From a checkpoint of a small transformer trained on Wikipedia.
Size: 12 layers, width 256, 4 heads of 64, MLP 1024 squared ReLU, vocabulary 512, 8.91M parameters.
Architecture: rotary positions, embeddings untied during training, normalized queries and keys, paired heads, gated attention, attention sinks.
Training: a variant of Muon for these matrices, 557M tokens, 5861 steps.
Each number is 50 + 12 x the weight over its row's rms, rounded and kept within 0 to 99. Layers, rows and columns count from 0. The size before them is the row's rms in percent of the matrix's.

# layer 7 MLP down (transposed), 1024x256, rms 0.162, rows 343-370, columns 128-255
090:35 47 33 67 51 37 47 42 60 58 48 68 51 61 47 41 51 50 40 52 53 47 56 21 28 57 43 64 75 55 25 75 49 50 46 56 55 65 65 54 68 53 33 72 51 45 65 65 45 52 31 62 74 61 64 39 60 60 37 27 56 38 32 45 72 34 43 54 35 44 59 54 48 53 54 51 46 52 48 72 35 34 49 56 54 56 76 38 46 52 60 68 26 66 46 61 52 53 41 75 44 75 54 54 79 50 62 65 32 34 51 55 60 54 35 52 51 57 44 68 65 47 46 49 59 23 56 56
093:64 57 46 46 32 58 27 36 62 50 65 46 56 64 45 72 29 47 56 63 55 53 53 59 32 56 44 73 54 43 41 69 55 33 49 51 42 57 49 44 31 53 60 60 57 52 53 61 41 42 65 77 52 62 58 53 44 48 32 33 48 34 59 63 38 49 41 48 49 40 41 93 45 36 46 41 55 38 52 44 43 65 54 43 54 55 56 65 45 69 42 38 57 71 43 47 49 41 69 54 61 55 57 33 73 35 48 61 53 35 44 55 54 70 37 64 34 49 45 55 47 46 47 34 47 50 67 49
104:53 33 37 51 46 48 35 51 36 43 50 39 41 66 40 47 67 52 67 38 61 65 48 50 69 37 39 44 76 59 36 42 26 35 51 54 73 43 55 68 48 69 63 44 44 44 46 41 55 63 60 61 48 26 69 63 24 53 50 41 58 25 38 42 23 35 50 54 52 45 58 42 63 53 56 50 61 51 53 32 66 23 46 69 50 62 57 67 56 33 21 40 54 41 33 49 52 66 37 40 41 32 67 58 57 55 32 53 69 64 60 49 66 54 42 58 48 56 68 28 35 45 46 70 53 29 45 50
098:56 54 23 70 53 36 77 61 57 63 19 48 35 55 86 54 65 53 62 51 44 54 60 66 53 54 56 51 44 47 54 54 38 41 43 55 42 68 60 51 48 64 50 83 37 47 45 59 47 62 64 59 61 72 53 55 48 54 45 14 47 77 46 55 54 29 61 63 45 59 41 44 47 44 43 45 37 53 47 56 44 40 82 54 53 48 34 61 44 41 46 57 51 43 46 72 58 56 31 49 24 55 47 58 33 55 47 33 34 51 26 54 59 46 50 44 60 60 78 48 53 53 53 39 59 37 61 58
105:46 39 38 51 61 32 50 49 63 73 36 52 66 50 24 56 45 44 60 29 52 40 41 59 41 41 53 54 47 53 40 58 55 40 60 56 51 67 68 40 61 38 44 44 69 62 58 30 46 66 39 66 46 38 54 38 45 35 39 60 42 40 40 48 67 30 71 51 36 51 77 67 45 54 39 56 47 53 31 60 46 54 60 68 50 41 23 30 43 38 62 41 46 54 54 44 56 48 46 37 32 51 38 64 53 54 40 33 50 31 61 53 47 45 71 39 40 62 33 63 23 41 45 40 70 46 65 41
091:59 61 52 58 65 36 50 56 52 46 48 31 43 38 62 50 55 77 65 52 41 62 34 56 33 77 43 45 47 60 26 24 37 46 37 40 73 62 48 51 52 41 55 54 47 56 50 51 25 52 45 52 44 58 53 51 52 62 44 32 40 53 43 51 71 48 46 61 55 56 42 50 52 69 42 55 55 45 58 68 33 55 50 38 27 45 55 55 56 53 38 49 57 59 66 41 46 70 31 21 77 52 42 45 54 72 49 33 56 34 36 52 44 59 66 81 59 41 28 42 56 50 76 72 47 74 60 45
094:68 63 56 54 58 65 43 43 42 36 45 56 51 30 59 49 47 48 42 41 62 56 61 48 39 42 70 44 43 42 46 54 38 42 77 45 27 52 29 45 53 35 49 68 37 57 44 56 44 60 56 52 37 51 50 38 57 52 65 50 59 46 54 55 40 41 76 65 42 42 48 57 61 41 42 53 58 48 41 25 44 32 38 70 53 55 58 56 60 47 51 60 65 43 63 36 67 39 80 79 50 48 37 60 47 27 54 70 38 61 43 77 55 55 31 60 59 43 39 58 59 61 59 50 34 30 47 55
104:65 57 19 56 40 32 62 49 33 67 41 47 45 68 44 55 61 47 38 42 59 59 37 69 54 53 58 54 49 60 40 60 57 45 66 47 59 62 51 49 71 39 39 53 64 43 53 26 70 54 58 58 36 78 70 53 73 51 63 65 49 45 54 31 49 68 35 40 47 85 55 44 32 43 48 48 77 41 39 51 77 48 58 59 46 51 46 70 44 40 61 41 59 46 55 74 46 41 64 64 51 36 42 28 68 18 45 51 33 49 48 49 53 56 43 51 56 44 57 62 52 52 55 56 64 53 58 27
096:63 48 38 50 52 66 48 81 49 58 46 45 65 58 34 47 47 35 53 39 57 45 51 43 55 75 55 35 46 66 73 65 45 41 61 47 32 70 25 60 54 37 50 53 44 50 54 36 37 64 46 54 61 23 37 49 26 46 49 52 44 49 50 49 47 41 50 47 39 58 34 47 40 21 31 42 58 36 59 43 54 48 50 47 49 63 55 59 55 57 46 49 73 37 59 50 48 66 51 33 54 37 37 71 48 35 40 37 33 37 32 63 64 50 46 52 59 60 61 35 41 43 44 52 57 35 46 35
096:43 47 69 35 55 41 63 49 68 55 65 27 65 51 62 57 29 41 49 44 67 55 41 67 22 18 42 53 23 32 65 35 72 44 60 51 55 66 42 59 30 46 46 70 59 29 52 74 72 55 63 41 42 54 46 54 60 58 38 48 55 15 60 34 45 40 71 12 40 34 52 71 90 55 68 33 27 45 60 61 40 56 54 53 53 64 61 38 47 49 49 57 59 61 37 47 33 42 47 51 52 40 53 40 37 52 36 49 55 73 49 68 41 31 72 40 38 44 60 55 29 43 47 53 43 62 29 46
100:44 62 48 35 46 71 66 73 49 63 40 45 55 49 58 48 57 48 40 47 64 31 51 56 55 53 50 28 60 49 38 43 56 46 37 47 43 52 16 54 63 60 74 45 38 41 58 51 41 46 57 23 67 41 58 41 30 58 71 33 61 42 42 56 57 59 38 61 41 72 77 77 35 40 30 79 78 41 27 57 61 49 31 54 29 69 32 55 64 48 49 46 53 58 64 22 63 41 38 57 43 59 50 50 69 38 65 52 56 37 57 39 33 47 62 42 50 60 53 50 34 41 59 47 44 39 59 35
106:32 53 57 61 64 59 56 72 62 55 49 40 56 43 59 49 45 28 46 32 55 54 56 51 58 29 85 63 45 37 66 26 47 48 49 51 34 30 46 37 36 39 51 61 52 63 55 40 50 31 40 64 53 33 47 44 67 27 71 44 53 46 39 73 46 48 38 30 57 44 65 64 47 41 41 78 21 33 43 47 61 46 46 47 62 62 62 45 45 47 59 52 57 49 36 61 41 47 53 57 55 42 48 39 36 73 38 66 33 47 44 49 56 73 59 27 47 49 36 52 45 36 48 50 40 28 48 59
098:63 80 43 32 72 18 46 55 36 64 42 47 46 44 43 72 63 67 38 34 54 48 52 40 34 53 39 55 69 69 56 39 85 51 45 53 19 56 62 66 41 43 38 74 52 61 52 53 57 38 32 56 50 69 62 67 55 58 39 41 55 38 46 49 31 53 66 30 49 46 35 36 53 44 72 53 60 22 63 52 53 49 41 42 47 60 60 61 33 43 44 55 49 63 51 29 49 52 57 43 24 69 78 64 63 69 43 60 79 50 48 60 57 41 62 54 63 61 34 55 43 66 45 58 50 19 46 48
105:47 35 56 52 43 44 48 66 54 78 47 70 63 68 50 49 56 41 45 56 54 24 48 36 28 38 46 50 60 54 50 59 43 36 52 56 62 47 31 43 32 37 84 44 38 47 48 54 39 36 50 52 86 53 52 64 39 46 54 69 55 70 43 46 56 57 45 41 65 25 56 65 50 38 59 51 55 48 58 47 56 40 67 54 40 32 70 78 60 42 40 44 66 56 60 63 51 49 39 49 60 48 69 57 61 62 71 38 28 50 56 45 53 35 42 30 34 53 34 66 60 51 68 54 65 58 61 61
101:48 30 48 54 53 46 50 45 34 61 44 27 53 49 24 49 68 65 60 44 42 66 44 47 48 42 27 41 56 32 40 73 31 60 56 37 48 33 50 20 58 49 54 45 55 51 58 54 43 61 45 35 53 73 55 49 49 58 57 31 39 52 44 49 44 54 52 54 51 61 27 59 36 50 53 66 61 81 31 60 51 22 37 55 41 65 38 47 46 44 45 54 69 46 38 49 47 59 49 44 39 50 37 38 38 59 51 33 44 27 52 49 59 20 53 63 40 53 55 56 50 58 46 49 57 59 51 35
093:62 43 53 55 58 54 45 32 34 43 48 75 31 31 38 46 50 64 36 51 45 51 41 65 61 29 37 63 60 68 70 52 39 52 58 35 52 50 34 39 27 54 47 37 38 39 26 55 42 49 65 46 57 33 37 51 33 50 47 48 51 36 47 51 83 49 47 73 34 49 42 70 50 34 58 52 69 30 63 58 54 48 67 33 48 62 67 56 41 48 62 32 46 63 39 53 56 54 71 58 66 30 43 47 55 72 48 35 43 48 43 30 49 60 37 34 51 48 36 38 67 28 59 31 50 55 26 43
101:35 54 74 60 60 48 39 62 35 65 60 60 32 52 49 63 52 70 35 53 53 49 70 55 60 43 41 55 52 55 50 58 39 38 50 74 75 57 53 52 42 45 46 21 45 34 40 34 60 43 65 40 53 70 51 40 22 57 58 54 57 76 60 42 56 57 42 64 70 59 33 33 48 51 43 45 52 62 58 43 35 53 49 54 56 56 38 40 47 59 46 51 48 54 47 37 27 50 54 56 77 29 63 73 55 66 46 63 56 52 67 56 40 62 41 48 59 36 42 65 35 33 21 52 63 54 58 35
128:42 48 69 58 48 28 53 51 62 70 37 43 59 41 55 32 34 52 32 52 61 38 44 52 48 55 66 23 46 39 49 36 53 59 40 60 54 34 44 64 46 55 59 49 43 63 53 67 32 64 63 46 44 44 37 38 57 35 67 52 45 58 80 37 40 50 77 47 44 55 54 61 76 79 33 47 43 51 33 47 46 50 57 42 67 40 58 31 30 42 82 31 38 45 58 43 45 41 61 23 29 60 45 53 50 43 49 44 45 59 60 81 29 50 26 55 57 55 39 51 42 45 48 22 77 73 60 65
096:53 63 45 48 49 35 30 58 40 46 51 47 73 43 45 34 48 71 48 38 55 51 89 43 70 56 29 38 49 48 44 47 55 44 48 73 66 44 51 64 43 54 49 37 48 48 48 40 45 61 57 44 36 45 41 45 48 62 29 42 63 34 50 28 26 46 35 62 52 56 51 57 62 49 45 44 68 44 53 28 41 57 35 55 61 49 69 32 57 40 59 38 56 26 49 55 43 71 36 49 57 32 34 64 45 37 52 62 57 49 49 61 65 59 46 47 49 60 42 58 56 47 42 36 66 32 48 63
098:49 54 63 46 44 68 32 55 51 43 55 61 44 80 41 47 52 33 40 46 62 68 45 39 44 43 49 40 55 50 61 49 55 48 69 57 41 46 57 57 74 61 59 43 42 40 43 48 44 45 18 37 43 38 28 47 46 42 57 52 51 51 40 63 37 72 45 41 72 49 53 68 31 41 74 35 44 47 53 43 31 31 70 42 45 63 47 39 46 63 35 41 40 38 53 63 53 61 52 65 49 70 67 34 63 52 64 73 50 47 49 73 41 49 65 59 71 62 35 50 44 53 48 36 46 50 70 55
094:28 46 30 41 48 44 46 67 57 57 55 38 37 69 38 47 24 31 50 40 41 46 38 28 31 40 61 48 50 51 65 25 47 28 49 51 34 55 44 58 43 54 41 63 70 45 54 48 55 58 50 51 33 57 39 57 54 52 37 49 47 50 40 46 44 66 54 32 37 46 54 58 50 40 54 41 41 37 23 39 46 53 55 71 39 36 58 45 46 37 54 66 38 33 55 54 29 43 61 47 39 36 62 46 38 48 33 50 49 46 36 53 39 49 45 43 57 68 52 59 53 42 30 53 63 24 41 36
096:66 60 40 39 50 53 50 54 33 40 54 47 36 47 14 73 72 45 37 73 59 57 66 82 48 44 37 45 65 50 49 40 50 51 76 62 48 59 73 54 79 46 67 51 33 40 72 51 53 42 65 40 54 54 49 51 68 52 48 45 46 28 40 57 63 41 47 58 53 73 53 41 33 31 57 34 44 47 45 50 58 50 17 29 58 44 73 69 64 54 69 62 55 60 44 64 17 59 65 64 52 41 38 62 53 43 56 49 58 60 46 48 49 59 47 16 60 39 65 41 65 53 54 31 79 50 32 81
098:42 35 57 43 42 73 43 43 56 31 39 44 38 37 61 78 59 65 32 27 26 52 59 61 61 28 38 30 46 44 41 33 59 45 43 52 46 59 56 80 40 43 34 65 53 53 62 46 36 64 50 57 53 54 52 57 47 50 62 58 41 57 15 62 43 40 73 70 42 57 56 51 33 26 55 46 52 57 57 69 57 17 26 33 46 54 43 28 69 48 54 29 69 42 55 61 33 23 44 31 43 60 60 44 74 56 52 50 48 44 72 48 65 44 55 51 29 50 40 55 39 38 42 41 47 46 60 55
097:65 83 43 47 50 32 31 61 35 37 70 76 70 56 48 56 23 54 29 49 41 54 60 39 43 38 56 48 35 67 52 45 58 33 67 63 33 39 45 43 44 51 47 42 49 38 55 45 59 32 48 50 47 37 41 47 75 34 63 68 65 42 40 77 67 59 43 54 52 56 48 53 36 42 52 33 67 49 47 62 42 60 49 33 54 52 44 37 50 78 44 26 63 46 42 62 69 50 55 56 34 59 54 43 65 44 27 48 49 45 27 68 45 37 38 64 57 41 39 47 62 50 59 49 51 29 48 71
100:86 50 62 47 40 59 45 51 56 42 45 41 41 71 57 33 44 34 76 53 51 35 56 56 43 61 47 54 41 46 40 71 63 56 48 40 65 62 57 51 46 56 60 51 54 61 48 47 48 33 48 53 57 57 46 52 30 44 48 58 25 81 41 44 66 58 65 45 66 65 38 63 49 49 54 44 55 44 38 31 55 58 40 35 53 38 40 49 58 26 51 37 44 49 47 46 72 46 45 48 31 40 64 67 62 53 44 32 62 52 37 42 46 63 48 66 44 45 54 39 55 81 44 27 38 45 51 42
097:48 79 57 46 49 38 49 37 61 46 32 39 38 53 35 30 66 29 59 51 34 73 39 44 52 56 57 74 28 44 31 55 38 51 52 31 46 40 44 78 44 72 61 63 51 42 48 46 42 37 61 49 43 42 55 54 65 62 54 49 53 54 59 53 27 52 30 59 75 39 52 72 71 49 50 52 38 40 66 46 58 51 51 58 19 60 47 60 23 55 53 61 66 38 54 51 44 43 55 54 30 33 40 52 54 54 56 69 59 44 48 56 33 44 58 58 68 44 51 63 23 54 32 41 45 49 39 41
092:68 53 50 50 61 42 34 48 32 47 70 28 60 62 40 51 44 61 66 47 37 55 51 39 42 50 63 56 64 34 26 41 51 43 43 61 57 69 35 50 37 40 43 30 33 65 71 59 58 57 59 30 65 60 42 51 38 44 30 54 65 54 39 34 38 57 33 45 48 39 34 66 53 52 42 44 57 57 39 34 47 64 52 49 45 66 53 40 62 44 79 54 69 38 39 48 65 50 57 78 66 43 69 38 68 55 43 62 55 74 41 64 57 57 63 54 43 50 39 36 50 64 62 67 48 57 38 61
102:32 43 33 60 39 22 60 39 54 50 43 49 57 41 37 51 50 46 36 66 49 46 43 64 55 58 51 60 59 34 65 40 78 57 46 40 44 42 42 45 71 42 45 41 36 55 48 35 66 43 42 53 61 45 69 46 43 63 47 49 23 27 46 43 30 54 47 29 52 60 45 33 42 66 47 58 57 42 68 41 16 54 55 47 50 65 42 41 49 35 74 46 59 97 56 32 26 61 56 37 50 49 67 36 37 45 45 38 55 54 59 42 59 45 43 51 53 33 31 48 84 64 63 69 64 40 46 43
# layer 7 MLP up, 1024x256, rms 0.16, rows 344-370, columns 128-255
098:45 70 46 56 49 41 44 35 46 48 42 61 68 44 49 34 46 51 48 54 57 52 42 53 67 47 40 37 61 53 46 40 44 45 51 58 44 51 35 29 42 59 49 59 74 66 55 62 24 50 44 42 49 61 58 52 65 36 66 51 50 67 54 53 52 23 56 41 55 49 47 42 50 31 32 32 41 56 55 45 44 53 33 61 81 35 52 46 53 39 58 44 55 54 41 51 49 61 20 66 51 56 59 50 59 38 47 48 28 61 58 38 36 27 36 51 60 43 63 47 43 53 83 62 30 44 37 40
106:14 42 43 41 99 77 33 57 55 36 41 66 44 65 56 46 49 53 66 46 33 57 53 38 62 48 58 42 67 46 45 54 79 47 55 34 50 55 55 53 58 42 14 53 59 34 60 66 41 47 43 64 36 40 50 55 22 73 47 38 54 47 37 49 61 60 46 45 29 54 62 47 50 52 58 73 69 33 44 53 44 39 28 63 33 51 56 52 66 56 54 41 63 40 54 61 65 38 36 54 64 32 59 37 43 58 75 46 49 54 63 41 70 42 65 50 48 65 31 48 55 56 62 60 63 21 39 41
101:65 60 44 46 36 71 42 60 65 53 60 37 56 53 51 47 61 38 66 52 42 60 66 52 57 45 32 46 60 27 46 49 45 30 52 30 58 58 34 46 50 59 84 37 47 50 50 71 50 56 62 53 50 56 31 38 49 54 41 38 48 56 36 58 35 61 37 33 36 58 41 40 53 28 64 30 66 53 45 60 45 44 43 56 28 57 58 76 36 53 35 45 42 44 35 48 41 56 60 55 58 69 38 39 56 39 45 65 58 53 42 51 41 57 44 45 54 46 41 63 54 41 35 49 50 47 50 56
091:42 41 51 43 29 61 35 51 16 56 56 35 41 38 52 37 58 61 61 36 55 43 68 45 54 29 71 60 55 47 62 26 47 48 76 53 43 37 49 39 34 32 82 63 47 50 40 58 54 23 54 31 47 50 42 62 58 46 39 33 47 47 56 57 58 48 36 48 60 54 31 29 36 39 72 64 39 42 68 59 40 48 45 52 53 40 62 59 50 57 36 54 55 48 37 50 39 39 54 39 61 66 60 41 54 73 69 52 43 52 40 30 56 51 57 61 53 45 79 52 74 49 41 70 54 47 65 44
107:37 58 60 51 60 34 41 53 46 56 53 42 41 37 57 42 54 48 46 33 64 48 48 59 51 69 46 53 37 54 54 63 57 23 46 51 31 33 24 25 74 46 46 52 51 67 09 62 42 45 59 37 60 60 61 48 61 48 66 44 62 66 59 27 46 40 50 42 50 56 56 50 47 25 58 44 52 52 62 68 58 43 69 44 44 41 46 55 54 64 44 53 52 61 54 66 75 44 47 50 34 30 45 46 60 49 32 64 42 33 32 60 35 26 45 64 45 20 23 62 66 37 40 54 23 39 58 55
095:32 54 64 43 48 43 48 30 52 62 46 49 64 52 71 47 54 30 61 56 39 61 31 30 58 55 50 54 46 51 35 65 56 54 76 37 58 77 61 24 67 34 53 37 59 41 54 62 46 67 56 51 37 24 35 48 39 53 41 30 46 60 83 33 55 51 40 43 45 62 52 77 42 67 70 50 39 47 44 32 60 77 41 66 58 38 35 26 48 58 62 54 45 50 51 55 49 38 58 38 60 40 41 41 67 45 56 57 57 78 38 33 58 53 52 58 25 44 48 37 51 61 37 41 43 48 58 38
093:41 43 59 22 46 77 45 65 58 41 27 29 57 49 71 46 35 48 64 50 78 35 57 51 43 40 33 39 59 47 76 49 57 47 63 59 56 30 46 53 54 70 58 35 45 50 42 60 46 58 55 31 54 30 74 39 53 37 49 39 76 45 48 70 53 46 49 55 53 40 39 60 65 51 73 65 33 49 59 28 52 40 31 31 42 48 41 47 58 60 39 53 70 74 41 55 53 78 63 39 48 45 49 57 43 65 55 48 55 52 49 46 45 36 58 50 49 26 32 45 38 57 59 56 47 50 61 68
097:50 51 50 60 62 72 55 40 44 41 45 67 47 41 49 48 46 51 39 39 46 36 26 44 42 49 45 59 48 60 34 35 53 44 56 42 29 72 48 59 59 49 56 39 52 50 38 45 27 49 51 58 34 40 63 50 63 49 46 32 54 39 41 57 64 53 43 49 47 47 68 41 49 56 51 53 41 33 45 67 61 37 55 32 26 75 49 35 72 48 55 41 53 41 42 53 44 62 64 44 62 58 58 42 46 38 60 81 46 41 52 56 41 60 48 37 55 50 59 54 58 46 15 58 57 83 55 73
099:38 53 53 54 41 69 52 39 34 56 37 42 44 58 47 30 56 59 55 65 54 65 53 25 63 48 68 56 57 55 47 71 40 45 48 55 35 50 55 21 37 29 42 50 45 50 32 60 41 70 54 43 49 44 60 50 39 63 29 55 38 66 58 39 58 67 62 61 64 60 47 44 57 62 37 52 40 57 39 56 40 26 59 52 39 53 50 54 57 51 57 58 72 71 58 40 54 61 48 49 30 28 50 46 41 51 42 56 40 49 54 59 71 52 32 38 46 68 57 43 52 26 48 32 63 47 72 44
098:60 34 44 58 51 39 44 44 56 54 70 70 40 50 54 55 42 42 61 31 43 60 59 62 43 63 54 52 49 28 49 66 57 70 46 66 35 64 57 54 34 48 63 73 51 42 55 41 55 53 54 56 39 45 47 38 58 35 56 43 46 56 49 36 50 45 46 28 24 42 31 16 43 55 32 26 44 36 53 74 60 37 37 68 48 41 57 32 61 46 37 53 48 49 32 41 50 39 63 43 41 45 43 75 63 31 29 64 59 64 31 48 64 48 57 54 45 65 49 36 39 54 80 57 76 57 76 36
094:45 39 54 59 49 27 49 57 55 64 66 29 53 54 41 53 71 56 47 61 41 53 54 62 72 25 49 42 41 34 40 51 60 56 60 68 62 37 61 56 44 51 66 72 64 34 37 42 69 63 63 45 56 51 69 41 33 45 42 45 33 61 31 52 42 56 35 44 24 34 49 36 48 24 51 47 46 58 51 44 53 38 39 22 54 61 81 77 60 56 56 37 53 48 48 53 58 38 45 47 22 49 60 50 54 52 39 41 60 60 40 48 35 64 41 52 59 46 63 46 46 46 25 56 51 52 50 45
101:47 54 57 37 75 48 61 33 59 48 48 45 60 33 42 44 40 35 62 29 46 60 43 48 73 25 40 39 41 37 40 39 43 60 43 52 45 60 37 59 58 48 54 59 27 44 52 77 55 43 47 55 71 58 25 33 42 47 62 64 48 50 36 56 78 63 49 42 29 42 60 49 30 66 40 46 44 45 51 63 39 33 48 62 67 57 38 53 48 62 41 40 53 57 44 45 36 57 51 51 61 28 44 46 57 43 77 49 41 52 65 53 63 49 52 33 33 35 42 51 59 47 72 51 45 41 35 63
104:45 52 57 57 46 50 45 48 63 42 53 44 36 71 35 47 50 38 33 39 30 54 35 57 48 56 47 57 35 51 48 43 51 39 62 56 34 71 58 31 55 59 29 45 51 49 62 62 37 54 64 53 55 31 42 54 53 52 51 53 60 42 38 39 37 35 51 50 45 51 49 72 37 58 71 48 41 38 53 13 60 62 53 70 38 66 50 53 74 40 35 59 53 28 52 46 62 66 37 64 62 50 50 39 61 66 43 51 45 58 47 51 32 59 68 49 49 53 64 73 41 62 50 27 47 31 90 36
102:46 59 54 40 25 54 38 45 39 51 73 60 46 32 41 39 57 57 17 45 46 54 31 40 55 22 86 63 46 46 48 59 55 43 46 67 32 42 44 41 33 53 53 59 54 33 55 65 48 37 53 56 25 65 28 44 35 62 46 63 42 58 44 46 55 56 51 60 47 47 35 42 36 71 48 41 48 26 32 27 53 43 45 49 38 64 57 32 22 25 84 38 50 45 50 52 56 51 72 53 50 42 51 53 66 45 47 39 45 44 47 45 56 61 46 52 53 58 37 74 53 45 42 38 70 46 42 32
101:42 44 48 35 65 41 60 53 50 33 59 57 51 48 50 45 32 61 77 55 47 68 46 65 50 53 44 66 52 36 61 42 45 26 34 76 62 58 63 56 38 37 54 63 51 47 61 53 55 67 38 46 25 43 42 19 53 44 31 54 45 34 30 73 58 50 37 33 44 46 35 38 43 71 32 46 50 52 34 56 53 53 38 48 55 63 61 46 84 21 47 61 56 29 51 41 27 38 55 61 45 49 53 35 43 42 29 69 57 59 51 52 47 54 39 54 52 53 36 27 54 46 47 63 53 54 68 31
113:55 49 31 42 53 59 41 61 46 59 55 53 24 65 64 46 41 42 52 61 54 48 14 43 53 40 42 45 47 55 43 53 48 22 43 14 31 56 32 37 48 26 30 52 26 53 53 33 46 46 59 46 56 65 30 48 33 34 48 21 66 54 52 50 24 76 56 55 43 41 45 50 43 57 65 54 50 49 66 46 40 57 51 74 35 50 61 52 60 44 32 39 49 44 31 56 58 39 52 33 52 56 52 51 60 60 43 61 63 42 44 47 52 51 45 67 54 53 75 62 60 35 43 65 54 51 44 48
113:42 61 65 56 41 34 61 50 43 60 27 75 46 55 49 46 62 53 65 49 20 77 45 68 57 58 32 65 49 54 56 53 61 48 42 36 42 28 53 83 70 48 43 57 55 45 56 29 54 67 31 55 46 56 50 39 53 59 49 28 33 26 63 33 24 46 50 46 35 50 64 35 43 45 47 48 56 54 55 46 63 61 42 31 72 58 38 51 51 19 52 46 59 27 49 38 47 44 54 52 40 57 45 32 43 50 47 39 45 47 46 53 55 57 53 17 68 59 53 41 52 40 63 41 55 55 45 53
094:48 56 38 40 47 48 66 51 37 62 39 45 51 38 45 52 51 28 58 48 47 61 75 61 52 45 49 43 53 50 52 47 48 64 56 56 54 33 62 64 56 58 41 67 44 51 58 37 42 31 50 33 64 44 56 57 50 41 61 37 41 59 55 62 73 43 25 55 44 67 47 41 38 22 33 43 31 51 47 44 43 71 44 52 43 39 26 58 49 45 54 64 35 60 72 71 58 14 51 32 65 64 69 37 33 41 32 32 69 82 47 50 47 75 68 56 30 64 35 62 37 54 78 39 58 54 62 37
102:43 49 46 54 48 57 27 43 48 31 38 54 50 61 41 38 39 56 62 65 47 46 49 41 59 64 52 50 39 51 70 36 51 44 42 49 29 29 72 46 36 58 48 53 70 50 30 33 36 65 55 45 56 51 62 46 72 59 51 48 43 32 32 57 39 56 53 52 50 55 53 29 48 51 43 34 57 55 59 71 54 54 45 62 58 53 52 33 78 67 35 68 44 33 53 65 58 69 40 56 68 47 37 54 49 46 47 45 69 34 57 55 53 53 48 41 33 58 43 59 38 78 49 51 61 60 45 43
095:62 50 39 50 44 51 33 62 38 50 52 51 66 33 50 53 63 47 40 37 30 44 49 65 35 79 46 54 60 38 33 49 53 43 41 43 36 53 47 38 53 28 37 49 49 78 40 42 46 58 38 34 50 29 42 73 60 48 63 64 40 61 28 43 50 62 51 41 49 55 38 42 48 51 42 46 58 74 58 56 35 65 53 45 51 37 46 72 56 41 55 58 50 71 74 20 44 45 36 39 61 53 47 30 59 31 55 31 43 55 51 37 43 49 55 52 58 64 42 44 60 63 78 38 55 39 46 43
103:50 53 50 39 62 49 67 32 42 65 63 72 37 55 65 36 48 34 46 40 47 50 35 41 39 57 39 39 29 40 43 70 56 72 42 64 56 33 29 52 50 43 35 50 62 45 60 53 29 44 28 58 55 44 61 48 50 51 48 41 41 47 64 49 54 42 37 38 62 50 59 62 67 53 36 54 48 46 61 36 50 47 58 28 79 33 34 57 35 49 68 40 55 43 77 47 57 47 33 33 52 51 46 49 39 66 63 39 57 61 57 65 31 52 50 60 37 48 48 58 69 56 66 46 47 46 49 48
098:63 46 51 59 47 55 64 53 32 54 60 48 63 43 34 60 39 38 57 43 53 59 50 59 25 42 54 61 48 66 40 47 25 48 61 58 39 42 41 64 59 39 40 34 32 49 42 40 40 61 55 58 65 54 60 40 66 52 47 45 42 23 56 64 51 61 48 57 21 54 34 64 58 76 62 65 45 46 31 54 23 62 29 50 31 31 52 59 52 29 36 36 37 57 75 30 49 59 48 56 58 66 34 51 58 45 40 38 77 45 58 37 55 67 38 33 35 48 48 32 62 59 48 52 51 36 39 41
096:42 40 68 59 79 43 59 56 45 57 70 38 44 56 44 41 70 60 66 48 39 60 53 75 38 43 60 49 50 41 63 55 64 39 70 43 48 45 42 39 53 55 61 58 61 58 28 44 48 60 66 77 45 42 40 54 47 54 36 41 68 54 45 43 61 40 40 35 55 43 73 67 44 48 71 37 60 64 42 56 54 43 34 64 58 57 46 65 44 46 52 62 57 40 33 43 34 76 53 63 88 42 58 62 41 61 42 43 53 54 67 48 55 39 52 16 35 70 63 49 42 52 34 50 75 61 52 28
100:51 55 71 57 36 52 50 68 48 32 40 57 73 70 63 46 54 58 59 62 54 70 46 19 36 61 53 38 60 37 57 48 60 38 54 57 51 42 40 58 28 56 58 34 17 59 45 65 28 64 36 29 62 75 54 55 60 43 46 52 53 56 57 66 27 52 37 44 62 36 65 35 37 49 49 45 47 56 50 44 64 46 42 39 47 50 41 46 56 66 52 53 51 47 38 69 46 24 57 71 51 56 59 44 29 55 46 54 45 55 35 50 57 65 33 34 46 33 64 56 32 42 64 59 48 48 58 53
092:60 28 36 47 37 63 63 48 42 69 48 24 50 46 52 59 50 37 73 57 46 36 49 44 57 35 51 48 42 57 62 68 43 48 55 58 30 54 47 59 50 49 48 73 27 60 29 61 62 53 66 50 32 34 69 52 23 53 74 38 29 45 32 61 69 50 36 44 46 61 35 47 81 64 66 46 44 58 42 32 50 42 63 55 61 47 66 75 34 42 51 47 56 42 54 42 51 62 49 67 68 51 49 50 56 50 36 34 52 61 54 42 41 60 36 19 54 58 50 63 52 59 37 45 58 29 55 52
100:47 37 72 30 66 39 53 40 37 42 43 48 53 53 45 45 67 58 62 52 52 55 64 73 64 39 54 63 68 62 51 40 42 59 57 50 49 31 47 62 33 41 55 52 43 50 53 52 43 52 57 46 42 34 64 38 62 40 53 58 58 38 53 32 81 52 78 44 51 41 59 40 39 61 41 26 52 60 54 52 42 58 61 63 58 33 36 28 57 58 40 59 55 57 27 19 60 44 53 42 59 61 38 42 51 48 47 34 52 49 42 48 64 55 43 43 54 42 49 44 46 68 23 55 63 69 57 45
101:51 65 60 80 66 64 62 43 28 58 53 54 67 63 53 51 66 53 55 49 61 61 39 67 32 62 42 56 49 44 62 38 23 44 52 45 58 72 58 40 50 44 58 53 31 39 57 65 47 37 51 53 46 53 40 41 35 70 43 55 65 45 71 42 58 44 74 53 35 47 41 29 38 52 43 58 48 43 65 61 44 81 56 40 51 45 59 61 58 49 43 63 57 29 57 37 49 42 69 50 49 63 57 68 27 41 48 70 43 46 45 61 36 53 58 46 53 50 55 61 33 46 40 56 53 55 40 48